Each number is 500 + 40 x the weight over the matrix's rms, rounded and kept within 0 to 999. Layers, rows and columns count from 0. Numbers have three digits each.

# layer 5 MLP up, 5120x640, rms 0.0254, rows 884-938, columns 256-383
530481506436543527482478451466486456486420506515502555406439432462476425484494410706539447508523378513474436569379498539525439582571527463526585440482475441574424539566549446472496525559514447504614477515481444477527520443483465576467552436542563476561510497504500523476492465553510468492534506506442558535558341460387458543438464511536477509505521459548575435443469527492421538514436
496505519539491489499529517550509509499501493496503499479510494488513525528476499497477497495489489513507499485507529466487511509500501476515478501521508533500516488504470508503545530523542483500513504529519490504477521501524472501494514494522504518540478540511488492485498495478490484470481473510556505542491498476503501469521508486478511516473489471507497494537572527551526505513483
503496532494542457495497452456449506555518454502580525457423467426495452468494483475534443528540486487465486536501539445480493470457467516467481451536517531471495543445427485470516529445490494492428495520491428499555539520551524589463522524441443459446573527523488505541525478519466480507527500493448557470509508499471500546511570545508469462506522516532468477531558484439482467488481
519407564447443483575509434502516497493504529564488479505495525511500513508555480571491454448501503474489531482507367486525460468564505533487454533549450452542496478508513487468525471496511519453552520550438521496486487503505418478551470465538522506530509466542522460559501442491574587461500560596484457517486437537534542415568471576597455519432490491485528476445431501506450527534465
613505533519519513532482494519495474614469509488547567509581563537449540552518487455562500539461488534497462564489504536543454498489501474564556469570491480429500506437529511479458510545519466611470475560431375514517468481573460542499451532516500505601472513508481456542552546438558517543475507524495488454564512463491545473524453466544468566489465551479558480468533492522462509522474
407546482489514485481494475508507494529506452522484495473470486428458511556490487529480455505533519513477425504469519434538497502507479509514459581463492480463415563485498467512533491545499504515552507518503488496526497471513458560477470427541466541518497508485511420516536471483546466520470559497445561539467492430488510554464441518552492409480580477484529530498501453497493455507498
529474572454528563483494512477485522548523531459576528425459529562500474556498508511376512461569506538484392517468477494491519474469441469647459465445483435499463525500481548480503512481506417495533468506490484493434547445511518507481505449492520457527516458450511504519418526560484466452572542544542497535529485540540443475614467441446508516435495542484492493404476474529541543495552
474458496511446551480481524508535480567476503601488526481367506528485489466494477476503552409509456590497453462520543497504532517498572538505422493499443535578588522533473563458523486485534537549498496511556566446452550455493493491421532462508567507480463535495479498524416475515508493529492506506507531489558457479475515486540469471550448477503626557441429471478532506561531577543557
566520481482506449497465498558474493557452499497513537546559482484507487473595507614494477523423551518547473477486518486574487490523508518528489471510462516487512520440479523464548479477574539426511412467551491544458471436495487617484516466505541536456500373477478468529435451547517518417484425517556515543609475492424452516545501486484452526533484541465456558534507473600476528458520
480556508536500461496461489515484488539466490618463498477393473503435508464498498560520546526481426534511487512545498473485485538515511535512415483500547518513424546473468476470470463509514501483484432470563526464489482486473473528441452460433456496454469419534448520534394503498461552537554540522478473478521512510443449484514492414441502547541493472490499489486555552530507511435479
526444519445510482524413509497515465504502411516498478504432594446490458500495507486545484528486503483412537482542485504520522435588524567544527454497555526520467536383547526538508424555553503521480515483446399558477449491496463512505513527476550541561497519535467511484474502522495494476453494585490545592570456523499487491473499526454544513467565528467582534468583462487434491526534
494431529479492504498476547499483507465486477541543524548476466453535466464461462603439502571472552514531478505493498460440447589523455540495576514553472554467583563552446539521526478526564397567404487427463458460445486518543474475503458547492519535457641451457509568548499535501494533547474506615490516452514529494449411504492560469570548501478495483550438558515509506466516436518456
499465494556475517497486512514479474502475494548520522514472490512501522498530480488485464520528503502470475499478477508490477520554514527499519518497494467475517506463503489474509474508500513491518484553494493498522490449511475529507472521519499520511494480484478536492497531506542533479488457543485501505515477476505528485480516488504463514514498511481530517525486534525504506501525
497481473494540517541501496511524487561499441543550474532536510559411494493475481471456553531514487486422490553442410480561522551502498517482483477456542540466572502411469506512563469491520532567518433521429510533517412439571410591409485488488495473565548525485542522508462474539618454500506505455515550532487531529521436532505510417589432524532532483486489511443472516505451510475458
481464544460562527548508543516518507530481471458528523431493545548554478503496430546462497493516571500497448593487523504442500486482478466524480547526443462508486531499475490518540508480536466462491515490484502499447530462519467467454542428475607520523604424444493484521516501487465533513468529504472505519478453501436493430546492530567575461496489519564488565435569486565487541467521
562509502519483538520518506489557503548532443561519480503503461458497489475457384449431470477465460503442500508435479484613527487474608493529467519481547575517458579483534473420534457532494446556508480486462479478455462492548484506502487549531465513486491512532436574568523486521569574513501501489550480491476533526537416472512549515491506484520518499432550551505447470530479566475547
563452490464494553445522493491516506482448438463472496515525532572519522514585540494511480468608512493530467478588526508563465548455495479446539458454495488479537495429481501508505454463599454520568472433487482501521591509558513469504441484505490534466507485442493507524484463482498561472454468571497490484508455475452489513530611441533595550500515502591490498441485588503454523522512
600452491549462526481483539496448522473498473587521584437444447548462504502623532544475543428466463529517463472567551522489486523521554445511522533486525482461490526446539514439502525495496485490406526527553538477515529481539444484512571548550557582495481552522479516457423493507577438457476520533486539506539394449498489529597471445529450452519564505478508553478455536546530558538523
495548442427378537476498486487434473576499511501499520446423565487476442528528553509477511552535469537476480517464550499544447545521504586459426488507434486480457544435460447511497543486471472523507475472538500452500514487507469527425472417523538522472485490505476513560489480558460540457427545463458484489497459487519565415502554456484519551481449504538569468527528503627452483479533
395463579472458557603515590502479509484513528514545488494483485535490542414551534535404497474507475482519514541495417513491423441498480500533473402425553440531490523445502452503534567558487496524471479454427517473419432493499616492572498417547516522597485545507424449604526533501581504503473544476533467489532522500491508459499436469520566517546473537459512608493453515474424477514532
502528510488475478563578465514501498527492518517486513560428557511557524400527431469521494509559427562372526587469499496527536490523528535526515493559471512548476516479575507514453568501580519474506472481508439496477428494466535577414438627546476477503480504461529537563470479494522512478475410480509480477585531507535493509400484533500508561498461527505473465494475530479465552448531
538522481482539539474566522452484511489472535515524588441424483485473565487481414474465535482521508461494475541470559536464482496467452569507520531518518512572519482557528454515488511510544504533478465494431509503470510518460444550452503576487509522573497492488561525477452498498470535506482511453629502466501537507541447474471453473470421544478525518553462476547557460481537510547538
489577592579512481488517521557477484472503497497529524447448566540486490494486502541421444564498463591566521454486517455473519575516462554566522464492543475524530608551436527429540493540464513553400446553454399456460507529566552438519461544544522524569524446561474463449540496483536445534522463441484481530488406506491431554468515494430542498486491550479504595541540524498588572526513
545573621545435518578409437492511476551516546534582536565530519416504500485510414513517551486402460524563467490501474488460476494531448517539480498546547547442483509532458538481412423496516467505490468523458442529441487466491456522502525438519558495480490434484517493510495498452528591430518466517543490527485532471496444434501502468510509468529473495457537493494435504498432523468430
455491586467455473448494452399498514513405496512530518473448562499502507447438531584473480531450473537407478471428526463505475468492472479661417505497506446481478551446484487479565504519518438480553478498481419487503490492499449541480472440473484521458502475514519573545465495501486484535421429528454600576500491493502469539460514543517522548518498480548506496452576514558461548531537
495527444593498417509496591509462523547561536472518571462502507456552445507487558480523551478502498538442493516478472547564531576473487517549533498481476483514552590505492436586459442428577522507490529546521508519498484512418500501444520439453465474528535544531502569491516494524534472433507427490613496473597527432556504465535549491486411516423493497551477529525530469508485547542591
465501516600524485484505574531484477502493479505514468490559468493494466493527499411469435474490556546554442510525444476532455513493513480477538528458500580371468519495488481571509565522544461581527495536452513322446562461473514560543493542467541539435571432451496486593514470569514510515483483434457490527541461535438489540536507505462464427505462479575552520485489557480467448504501
475523462569421578529461495416507490486529477470521457467526567498538552522486466527509421596482531502547499475548562436512435505542548503561456462466474473534394497551491524490404495468462384567513526518510498507512502561491503466565529550511519608528486378611398532541462529538476572462493502600393537457502499541392494575534434529487544461470473567550520493528416581491456501416436
513467571418490522496534524424487452505484427517520514506420434490489396451504443538472523494494438505465436543504539500469494475513441537484472479486524441564540514454439466477504524541532508523465465420484486444533463464518540528467482437506529543463533521462506402517449572530518472479520467500538477445502524508527492500471498500501497526517523513488551531486501521484462527491524
488527491441519476535513552496495539511456426479526473470513485447445553537548463596511511476514493497502429501537490475549494506471551499551453469552549500552565475507443476468543473598527491533489429460424511437499475440515491570442483459462572487418482531535554491488496563470475479510501522538482499490446537490441447531559498384519491525504540508462492570508544468484524538525536
541428489430436481539467435498473529531487533562511511458506465433463538505543398536528497519545446566408458506490495503506446562555525559550426504496456519564489496542522508453508500444540505462504512504539552517450495488534448543517382522570531509571481450548520457501508512432518601520533514512472457506499456531503479494439497493556502395485536506453578545565517599589558470423523
483539463442471500615524497464469474519472537566476448494487497507539417527471507486474411426563477526447492523484468522516461485572514486511471480424482482435501548473463490560524488505489506528513542525483433534462489501506510478545547490487558452504565530462438531509436470637451520504476427544493532465475504476530520546548509438530491491523475480461520561536547592590484458487544
510459511532490514544476500449471469498452479499506494488511475528516521507524491481521500525529498532467489490464530438551495494492502486525497506487505518510501540515495468498492494501526480470525510490509487507499517491484505517495485474499544521497517502470469483492457482507565552492503486487496512511543501490487476542515477493525490503492503525504512489520493540517469502491508
456471540497455515459511488447395501519423503532546524493466421570523520471533496500551471450437461569479484516432570458482482455504525506488475564468512522523491499446535492539538527507555447528509560445545458462535473508510532506452477415605487504524520550529498480547454534507498542456496505588456460525519501527537444552475470521492443493535561544575496408522465553508535538560511
509500543521473482467542477522480489490528499447474486478513498519517546443461503540514467485497532508428557521418529503493489522447475456448473523459453479460520535496376499496543512481496464493493473478487548433516485485526458543454453474467554560519568506532528554506529486530511457511523538502506536507517530529398503490444578460594502503529542476600507404516485530454429505551513
484488473535491520493477506468513481502476471517507527495502547488516467496457489487488514470515452501456466485526504474491498472494497513484492508540487505508496508505492458527474496502505472490490490529511502522499492451482482521512513517545477482489517483484500507511505490519525541481459536480500488474534495472510487485500477481489479489496500501495488508498509496503510491537507
515503433500443562468524517523512493499531485526507530469475531490489514485545434433439487438486525511540497398534469487485485537504516484498513475464531546508464530500551436504522513490509426534525550567499536472509484487500525541484411505545471501461549501546480514505533451560506562495491509516401494472561476507504473430474407516506463498517520483502600497472452527458466491546484
471516473451525499599496553470433471511450536542501478531489462457465518513519552509474519433449580575547426559458505469530485522598478453542450553448509518461494472486484414532498549498476467501520502541466516551540513490495482597548458544466510494398486518466407622460469442487461575455456541492466576492508515489512515441520547532476475415518557438498494514534492558479410454517537
567515496529484533518472497550553480511507473495537566462550562506609425520484437602541531419468478508565450505527501501558494534424574513527541485504507477440524514514490605525469541516541556527536470621490513416475514435590524497533472496478505645527506408545486489492541471567540575514483550428485574475545450453431460427491487477480430539445462470551525445484588548502557504484424
517569551621514523581528649479505534538513420545567530529517486519484436435507471535520469496515551468471562453504522510532440465472476480476441516555452526467548514459455433489480490524568516499511475480512527448520516439543494582539500550469492513506584538531509486449527498527552441564488541489528504535539500472416480464559513459488490480501521489447521509459505467545444522499475
452493482504446558497527518479516492543485430506558546456492509517504460463481560545430538577518486482476432478440458476492517511442498513527556476470467489592558570457542544579513467427518459456550435551478425493457569470451471481504545478489591502465478388464497492513482565524493485512460421470519422494466511515501404516581481466529544568380479579561486530467517540487489491513487
503471488479524539501565603463516527603438480578525447464465507513578467497523441570498513478597374485490404509512533493537465475519432496441552531537371505533565513495543527469462421515594463529468487516539563475447462495484568474435487476536564469503515536562536532569447516504517495377577409499526412538519421471437577501436583478506442465516562539568583496432457488489415562479519
442455502488465532484552489422531465594474541534474486470513512475501436553436519500519512517529516504469517490476490532449480453555460537556465466481442504451529483494529416484506543513436481458561546517493503487518556513502543511524531464557461457497518456519512592522447548522481489464498540467492550591509505499555423482488453534486522489486500495528506461442489474584531549486532
523493517532522507520514475426476476489493408572509451494457537420524550505455398473523484570581457531438472456422481443614470557529451483527495483459480537440422500451560438477410534417540478487474428461554484566515537471489476542431517503528569539499521500458481556584566455636564524466510432552472480430518360472546416465544536518523472497498560501512559520452483468560430662485592
464465501489489518522503491514480468565476481509498489515518505534508508471529472503492498518474520523492503494470494480501497504534500521514508529508519504501511504488481477485513486511521475523469463503490528483505498492517499492468513482509507525477494464528499489505498512505535517468480486501495499500495505524465477487501486497499493488501502492488510537545498526480485492543503
499409534505453515509522533484484518539510366549516469421460531516554441418483491516529537549494501480504517490513474423517509496478514506516469508524421511498474482457450505466567473509536473472449521486526539466508535528461507487443522510572458589533534468526541495496475466552538566491451466564519484490523495438567483518535433464478518440510477555542527504499537518567484460566486
465506517481473496544488522504451512489456544518468573534421453565547467484480519544500536480551507581468496432500446429465502455441514516560466392522508499537529589557500541467484496546554558583497464547435479497481467452512523532480469562488488610455485425495516484476475525536449509428547510529490556509554438511476498504603418514461492538491513494501462544517536539430443564490543
475486615538490515557522510523514454446486564489544519520537494515519518453475519443503569504494526542453468458424474499527469504501465448500531502597535538575492514485455471448539527489589444584486515512468438489522498421492457549569450558478506533506467500415539538523422549535507495526468444495459505458532499491408434452522385480543449521435492586481483468492460544531511513547489
454522549573494485529440506529443479507476534486484463538507492552529495497524491550453468497476507523413452463537512411549432514516547550491548422479494531517457515447502479485585547493570421496461472500499460438470522451489508565474503532451483518497506472489531536529530537592490547526445457533518527555525447450544459516494419498521514481473468507505526500474526490476469425529548
547578559549498535514488548440519492515470481506490470432429485504514461606596451469488429483526454522483509469498545508552467486552620457470567492480487489478446512459544523573459561472500514555581495519440487475505450458486563546530458467483509518528501469517473452488473477545495490536576474509504504487527419484462511503516486544503464485493488479567498491452550512502463487461476
490524519594481496478502545537499512612527459527579507499514495525519435452573508596511398510438444542537486449521542484475502437475549525538529466522490497474520534418562529504494457498585482480495576578495573443517532481510477588559466454469536522481532489576475517510507512513515489465433507500446578521519471481466453470515534424447447435472602491584522539488490448571440416587526
466501518478533541549519527485453425561555515539502570466458600523577408575519531528493511452592472571529542424512507432510516561454519544583539495462378532485406492479470450464507531447474513465455443529519527489525448500567489572401527540459527607486510392460513517504506448487474549469521576500507485462495501555499499492585585494421470551575456508514586481546532481504483586573553
471531450580459561494513497487514526502469392469490510549520518461519493498457553474538565450420427481547508499433533486545498507558453553549484544517506435447459522458536527473544408477600500496513471492526547495422427466420468534541526469515525605511499557491488456521400470501540473491485419473517576520536490487405420490570496488465556549514531444481574576359627456428440558527520
488471582493517529521527470497481493520464491520521540450479471545508446492532420527475519429500508505553528510437577441482527416469480477628571468569470488454471514510495508507477429481548415530480494549469469501473540504479531500538443491463508518613481538502501492474460438502501490491515525521496600489492495533450494454536515575446475527472468449460500527466541475469492498537522
521580514467502520516498499533536515556451445589525524508503467450558454467431463522498455458517549514558538513459448534466513501571525532552515567539493519463544494510492582526492521495518534467510437446521519549450468469422546512471513499438540444437524544491544485482486520519585483519523477563459498484506479455518499519575480481500523491511531487484563479488540531493509553468520
# layer 5 MLP down (transposed), 5120x640, rms 0.0216, rows 884-937, columns 256-383
486475487464559552457506529533445631487522556447380403485438543370541468511457457450555533559476376358458488511475419522444567495438511425549564448414366415494522681611504572502394467554460553470444565535561524425602447496493492510492570519451459533601464540399519614558569560516410461525465457414574437444500518562387586570442517494520522537408530533537454406469548472441468500450455
503484499503491476472504505505498467489515513494491502530487497508507508518509486493523503501490512486499521488507500501498477501519502477512503491492486488504488490501520497504515506513518517509474485484517479491505473505503489517522519476489489500517490512479503491495493494501473482481489500518493499511508499497515520509520513506502491503507479491500511497494518493501486498497494
505539486454456511526444494514502498536501536510468519557540501504481463495514488501510525473470413503550487476439508524496482498573516505460411540496412552541520510502516501511488476497476466581462516498493515530454466448459476502547503450556537535503451486525487478521483477432567531515523482500557475523500483542502469480506533523490503517492502556534507514483476501566493544551454
557523535530546532511488481515445468497590533543452530423508528561446476550441549499488499494501584452490484510515494495528551589464542559528509496552455486487422498563494496520522476455469546536573372566538562520485487551529499432492447480548433530519437444502524483533524402522471517454499442484492517543422464501492476547516433535551503481536456485545552514527457499509506479580477
496500441437522493460577521535528484472511492575556509502477420515566446475558556471499489483450499469471441485526444522512450492488541489564367499516512561436532494486442563530512535598555467468560522468447582519459575493478533537404437536530486460523455489457569517511473538562546408514526569459487480483502562447441471561530437525453534505506592442458493477549534437366575506462568
487516485513536525495481504511498464530497503527489560499437488527524537480521428564502509499475469500554502493413521494519510503513526513499522464483500482505537485496507465474528485459509441531469532508525484496541573501495566511503506552496539528480481478492473505511566481513473496522500518510496431517538524512508533479533568469484511514491482491557458511554538495524465473439510
494497552473461489547495606502492461538514515488454477429455529496464483555439504521578476516491488497495483471521518462464525554535476432462433456511432537506502474471522499561563483467532517447498506548540433481532424472491388549496526601537465526592507493444491508542536468515489501502508500508429477498477413352578502569531471504500460496427471523516565494563476554592519490468512
501541541420529495492447507591556532441484573508521545550560528497498498502478520506416498471464449525531468569520514445496507426500519511489561453492578427481503465478478570502474529519471529491550551502470463425481520471492443446484464466502596437435541465513636480522493470520548474533485506613516445536486514510451477474492429569524435500554449486517517468507523478388551396523471
491534535491469466519464551486453552603586475516497440552581474494495573564543482472550445551517549509549519497469532583506506500512452515506483493513503407469512405557547518482502455407471524461475537568480444558473557585514470540428436519517453469537523465541445454468536556464510513499494487531462549514548522517496464526495504448459500546504515475585533500522525542488527459473514
466537502504528532541438545524533495469449492504452509492470489472510538501418464495533452509424520525453523471551496532528470524476522525438502508477452489518480537531473534540514463491538554526458547561532534494502496543530546512511477508524547443532493493529490486530528427575509472503494478515506492461489470474498480548443515524513452501462495491478512487553538496413493492544555
526400491536502561501515530509462507534543449514436492502471435540522513552604524510492459490580519460545471501520513504540433477460522527388573458463493463514549515546481532481521554450509513493558522448489589491551525523540541571523507514550455467436487516529554511550498524522470501488528566438518500524479483495574482357551469460536521479533452492515500485534460497460470510523547
452460430496538534521498545505499533526500486541517467449536486592484438507466548520428520510543485527478532558492495443437536475502468535499540563500472491502510527534440447481553493417524583524504456526451521491528526531527525514467539489509389545493564510548564543510484456466482550470581450532412479552527454462529515470494443360512565511551506537486470447480494516445459523478428
509489506494499480505508510490481496492501510494506502489483517495513489511502479504480475493517494503490504488493497494514493500480518502494512520524497487490491492494496486500507500516507494492485491507493488508510499498517507498503512495499504504503517493497501496496512499507502507524489506502499475517493485479501517483482502503466513512503494492516514504486506505493493495489492
528503439433549581446502453491519561417515494538604484545523461523527427519515454558468496533466538541583554395439482484458408428627575562423436600451402470509489512440511524503486487417498483448525479528414558478466440558532512455513459490539496475493489536452409415486569480415588472487474510583504482502585531528547462498479529533443522512485506503571494662438451485514527495492490
478518483491486505484506512501514523476559553546496432465393511487497489531561520463489466520467473513459480478457493578474435460522540541485499483517518514517563504550552471502483560507434442466564537426519485517497469533581502447496397538495459491475530520520522495573486495499550515424536555530533482463508528533499524566459539486460527501488535549536480422533480513458398452464564
516521529500527515469503525481486468455467481438500516521481501522485477458550530492428554556429558510453550502458481444506495448479434449538516623485488447517490538497471609504479467447483515470528497507484538495463568518545518502575525512444471482539498577495442495466484571543442424521508469497469415484486515524468520483417464538533501549502507434499427526483491541472543473499507
449523543485541517509519422586601510559522525484553459481482484544523561472446525538523446522489479445530496475392497525489493541383520485525482537489447576522535546529547530442549518526530514510498468502552470516504510544456472509497498481500535493533530464493519481424555516448502518489419519446452567560485472469535505557457508500489489447451538495520489472536521471434500481483512
498459502527535478488528475546494500524525529459566552466517553539486569533495508487449526483510488456478523511420487513535473583434484533467517462553555461472520536458482515543541518478506495558459520449514537538489441554536472478526534493496559576494480492457518511454465509495481522457500502509491415518610520535549529465571485402409468432518545480480546532491531544464506582543482
549462538536528516495551513449520505469487456531499488532546453490454505481549501502533507514501462473461449518484468548557572491528530539489498519543477570553503481521503493450496478513535477458534524492579457528510431491458515501596533559485453523507523457453479456432501579471525531470501435535609511501486567529435410497569425450496495444557506545465495519551477496523546521524428
476478463501411462500519424454402487453421478494637471402421502505443314550509492489529537526526394540571559498562414451509423501533587478624493524414520425518476421461470468573514500564549473516615534466509555450485471561500470462628559456552476442640518376544510409559456424476439567521502556337541472591565566485463430538499364466559483502581503484583553574448379458560510525522526
513500592608517423460493496489510567493559585479501524484497477580519477514474562549506481543482443457464551535514518450491524457470504553508519433500458424530517503486525475476502558575474479534448533572472492449536504602480488516593505574570521507564503445507475522480461537439426433469482532523626503485548511548570408539548527466510578502558535512529531477507539441461493435522460
530544465501505580461472518481500511506522446556536504559443508448458488478517592550559468555461472452478445487543449528492483501471511474530563465479479464469547558467467522506456509468531528544516453576607512501498467494517506469460518509525469551525482544499480483489484535500473488497467472491478559543528472510506519475520522513543493397492515552468530512472444515472467476556446
526476558487430514536421518467536481494510519562605464423519472559533507505512507497502476568519488529507485429556519448396505383499486429531535523516518485446500534487468590529522522493490492479561553473543538491480429481515509514468479501559456464490474521507527460558434570444589564568496539484519556529500489453516575455483440413487526443554481498508478526533543521440568529446446
561451532551463542485498489447449405515470509512532586560512507497468419448578504583456534510464496514533540541475610588583558475459441448477455427477490512451506449532560502431520519562470527568466434531434447452490501463552426497556551405544463549599542464505546462501518502526491496492526507498465542507531467558486518551471451552447490530576449536430490513475508519579525554459555
495483485463531521524576511441532501486412483505537476560430413547499471463458540430505493557504473475425493531523473499527502497477523503503526471554521488558546524505459473505538481558483470479493527481373590471539551512531553565561464486525620450587519518502526500537476570511417522497467444482575548449479543475542504471409436477467431501503465453445570492506553521505532505458547
477505428453551500521493459520453494482511533498496485490504571482519513451517483436442484463486532487476441535488510509513505481579536461446441478519483478518537551579477486507542517484536566523585531450554455545605505547506482489526532514538495561542495506503469506532446483543473536503540450522496514523548466511479528506446459568439514529440535569515497526532474423536488473509446
547545546545463471548517481445441452529524445525474477541485549473572469522520502529486448472476505485560534452449469524504499559542437483464485485521515501579525489609510529459468508482508555475457514458505481473449454522408533444456580482478570447465560479484598498493463539450511472455460485509554489493508464431511559521505494546468549512478517588545488531529470518559497597521539
567519473410515543450454569421558457500530584371559503478553452454559545538360482538505539505514569456539540477533499445504400448447404550489470505571464520470427504512477590411432452487546475605526554492468501604571480468468411461480454529415476431564550450402532516477533452451549479535458460523481420530487545505548566521517498489511409617425490570568469644477384490526456530483454
558510468542493465488458526476462489514518482388507479544521561543498582514539529503506529526466501472478551506519508501496470506510465511538480521535522564486446472564472522526522480513431551539417468533487516518462461546504468452477473479549462545503513469526504482539492425490472548512486496511417536515465533504556534482486509529531500505515450540486431450524549513491487487463513
465493596523560486529462481502507491543490517489414537471530410524529545581534463479497487559482475551557525492483506525430474440514508474537450520448493487451531423571493417485510503491488480506515493540560514524500558581539494524511480512516483546524498535482460509503457503413454512489498461463445525481512495533508466533552520417507450460474457478546537462485493511538485539478477
572496514558442398547495572521439488536480452441533564564487530585550530475393507458560452486449434507418501515545517472522544513477525502504630547504471434521445458491492512591457469477518551598555578512515416565479463486533536490504640563565567497586477512515448447475432467585486506485536532429533563499478503416527538495485528501465550503454420588469522516506453539472586535491558
503467496519497568485478478472496443452515553524541445501542480475486508576467468506550493516511511507544562513455431558482482497549520429533553512490537479538470551522526478527507444522517472524518517507455528473441461485467457408525537564474505548478496531520507532483484523505465503495568536570463473514525468526440519569476528474552528517469533472496482505482547539485464489479487
488508497502509502489483494501496498499511491504503504505499507501498500500508488503503500492510498516506489499505506502508496494492500492494500495492506499503504499498504505503516490479504501488499505507493497498513504500497499500510487497497498494513489513494504485498514508491490498504506492491497494476490499498496500494489504497481491519509495490499507502501500498503495496507503
496499477496420491493496407492492507533429500573506458512427478498515497504406505417410492534455542482472496537531534481548520475563463499509526474566487477457513466508511538550429500460430431465490448437530506458513526507522547430547581456558491498541529467479492494478475529586416481499430505461477416576471553498444574483550551411526449513510506538466509511477498446526495455461548
458495472515423499530552490503565497434530522486500540547448551550515517478529508490535447491478541522544545457459517482491500503488588551496551550529452464517499503464610581407543488540507488556511500526526504521488484493483493456470452492499465462555432436464519448560479455441427567527505496561465526471460522479472468469510515499523502557528528481495528490501518511494538478520536
502495504495504497507501500497496500494504499499505495503499499504504506497498497503503496490500498506498497500507504496492498499504499496499504500500503509499506497505503511502495500509501501494495505496503494496500495495504501495504499507496495504500500502500502500501495506497503497498504497497500493500500497506492496499511504495501512507496492505500503499501496507495498496500490
562488454447528527502546489439483491470471521507441487479478508498447512484477519557535448566485481575467521537496467505530502445511556521465464466497552471591511492452495565454471591497539518478491442453488510487514474508464443486548511497510497462488507484506515475512483481464532490456484490542532488544527570508524600515515465534497472468442454527455482524496508448452498429479561
527517563559488503529476449511513480511603492495502545455490463481517506506498531501564548521403503550513471497447509490559597483443542495523434577556567535505520430478498373537568405500463520573512489515587489538559414476406502482527434498403427499504475458462524468497556384545559516477455509555449498490497441506424479555552502412424567435503525583431537483525464441542437556447476
595504462539417438471498486519535481497510527433497561466427484481485505456453492507555520488420584489470494446431513541512412505505551445490424405483414487518578531451435507531516489525417466526503533543452499489474423454484443480496460532519406509493464476454431574450418438482519546459510489516527450601437419483488575494477518566571563397498531566454502444565396484527447533491476
536506510450540480552497479552604497517468507484454508485491515514428506429435480549595453484412469558489519481519488464517568538478481482563482499510409545486471507551552491546597496554525512519548436507500507527590465525446531490532486449452503489415502466523451571562512575478487569481486489486458528558508514498508527518600500528489464479440517515524584507524445454491425518482577
511497573497502475454435504498548528533496501406476476498504483488500600495444487471530518482447508528470569514458576525540505504438514518454508472440577565534546576430507441423495488499519485441626463459438455473483499583532503520501473482513502454512521433558526541505513509420533514541562479449625508489535539519541516442503535494514534491552444530532513519547566479461538431559444
462526442511575554465460642487389509606498567441489515475471522492590501477585541510497518516568568608530555483417471517501503572423505531498492487465561468518524620538513550474354498380478535425520570531577359562579568505518432435481441423480498499581513531495500496544538519473586547464461444447468412500569547365481492535408591560549580504517515549547437555378636474494486463478439
543517436478602475532573428464433502546494509508503522539429501481511495564505486476457530512547492518519491508509442461470526514525448518576516556480510541506541431521498472456528482487480585585480557543462527527551532471490456500504593513559543480488525503549488510472461516499466455494441525479555469495480555459457498536439525523544511508514519504421504542521507518485468494503478
433564576441555545402476520597502440596523473472433495549611489558520506503429498485514494490459485452397505425528463494471532539419465471492486512536523484410524574457471530483538450486521528545565476572492532494466537525520521442496557590481499486502581480354504510461551499491492441449455427533571540478592524536596520477537614492516593388391490468513573463564475440484427470507437
502500498507498501508501494506495486497493512501501508487503496505502505498493497487486502497497493492504508494512493490503502503500491503504503513505517495513503504483498503499506511508497501503509510495494509502503497497490504483491499500509498486488493486505497497509516502504494493496491510509487498508499496499499501506489508493508495496489507490503505499503495491507492512498505
484516541560504471468487538457475494508511535492543518524478488471491473535474539464514526423458410454454471487485533421521552613480480569494560458503572541494526455550471507510438544529370497513552476511486493408489468564482503495512402495543422534454470470554482494541466515583475482483462541484422609510491479522403501504579532503551442523544409600496518440491458542496478484478510
482468456472510496500518555448590503542470506442463530489507501514445531476469509445452435538477490492588518510487500533541528615525565443485473387524519559467497523528494439478501493540479530627481516490585516543448565451529446471506519431494484444501483470601502454533478559489482423554539412489518480524656510453494452481445472520552509554528603422498549558511564510482477465556509
479537483479545501505445528500499502595535480516456507435563436497571476538523536601464441483519505490473514538528510532564528464548484467507485584404435558443513465516496499546450508546496511528552461432560538515504582446476507517439495467465529531554462475488505466521567443487586472498549500475488502473536554439462525543521539383446590421482511449473504461568542584508516522444468
466553541414519463490498526437509517519553506428502564540525501527528564586573480456543529555485459510532472525446503498442528436494542534544459462402478463490473480655442415509391418512504516551563435571509588490495492519547600519509516485525476589545538496495461477526483498462491536479505512518499470495488536515520578498532516499419492571509507523530493550515428543491498533417479
491496448503472589463537416573488561445520491467539538528605517525500478476493516525486537429554549484568529469513484538547525511410506554454508475526532523554492553480498540514532474479414511429472444528561523530569514517525481484499508528477495532537459443501464493511512525518508534520531552470496485536434480486444497471563504513556487493426539473485512449536532513502457510519470
509495478534430603480433527539496577486503463484507436527466603415586567566561514485460389539523545464442571464544517444552570486505574530502450528481442464543503500494545531528521464546572521473453590443457537526543418532454485604408494459528497515570541434542560448588500542482571596503537527478373503592564534492529498477507460488512498395393586433514497522458468523407514475398520
588501506523401520519534497474469570526494483504575474548536461475410411533423595513493420497528456459449457496506527455448493376486423408506482541485458484539464444556477496499389545525513525510457503412468519484558453465508525508449521575526511546510508519539467451450477627510468582583574491505500520509521472537502489469484505504527508642502401566503457484543486571567475435474471
566384486491472621457486566495416523418443579597509523527555399538514506439490539498520444557444503465521435470501431401529532476461426563488588513508492479480462513479484535530466565551469568414419495590559483509557511451561469461532493603507522588465490527592454490506496506490483464476483437531541505462516556478540451543442561485554460481610511440501505522511432503476505575476534
488504526516503563493486582476476486489514474498509498482518487572491540530506474513528516473534467555526459523526458497489583488527464472515503469516464529564528560423464494495535507534514491539546538530465519531559424479466500526467539437537569513465518507438496420511549543551507474536474485546505462565507517458518565546558440470520545491478551506483424464467478519554487471521508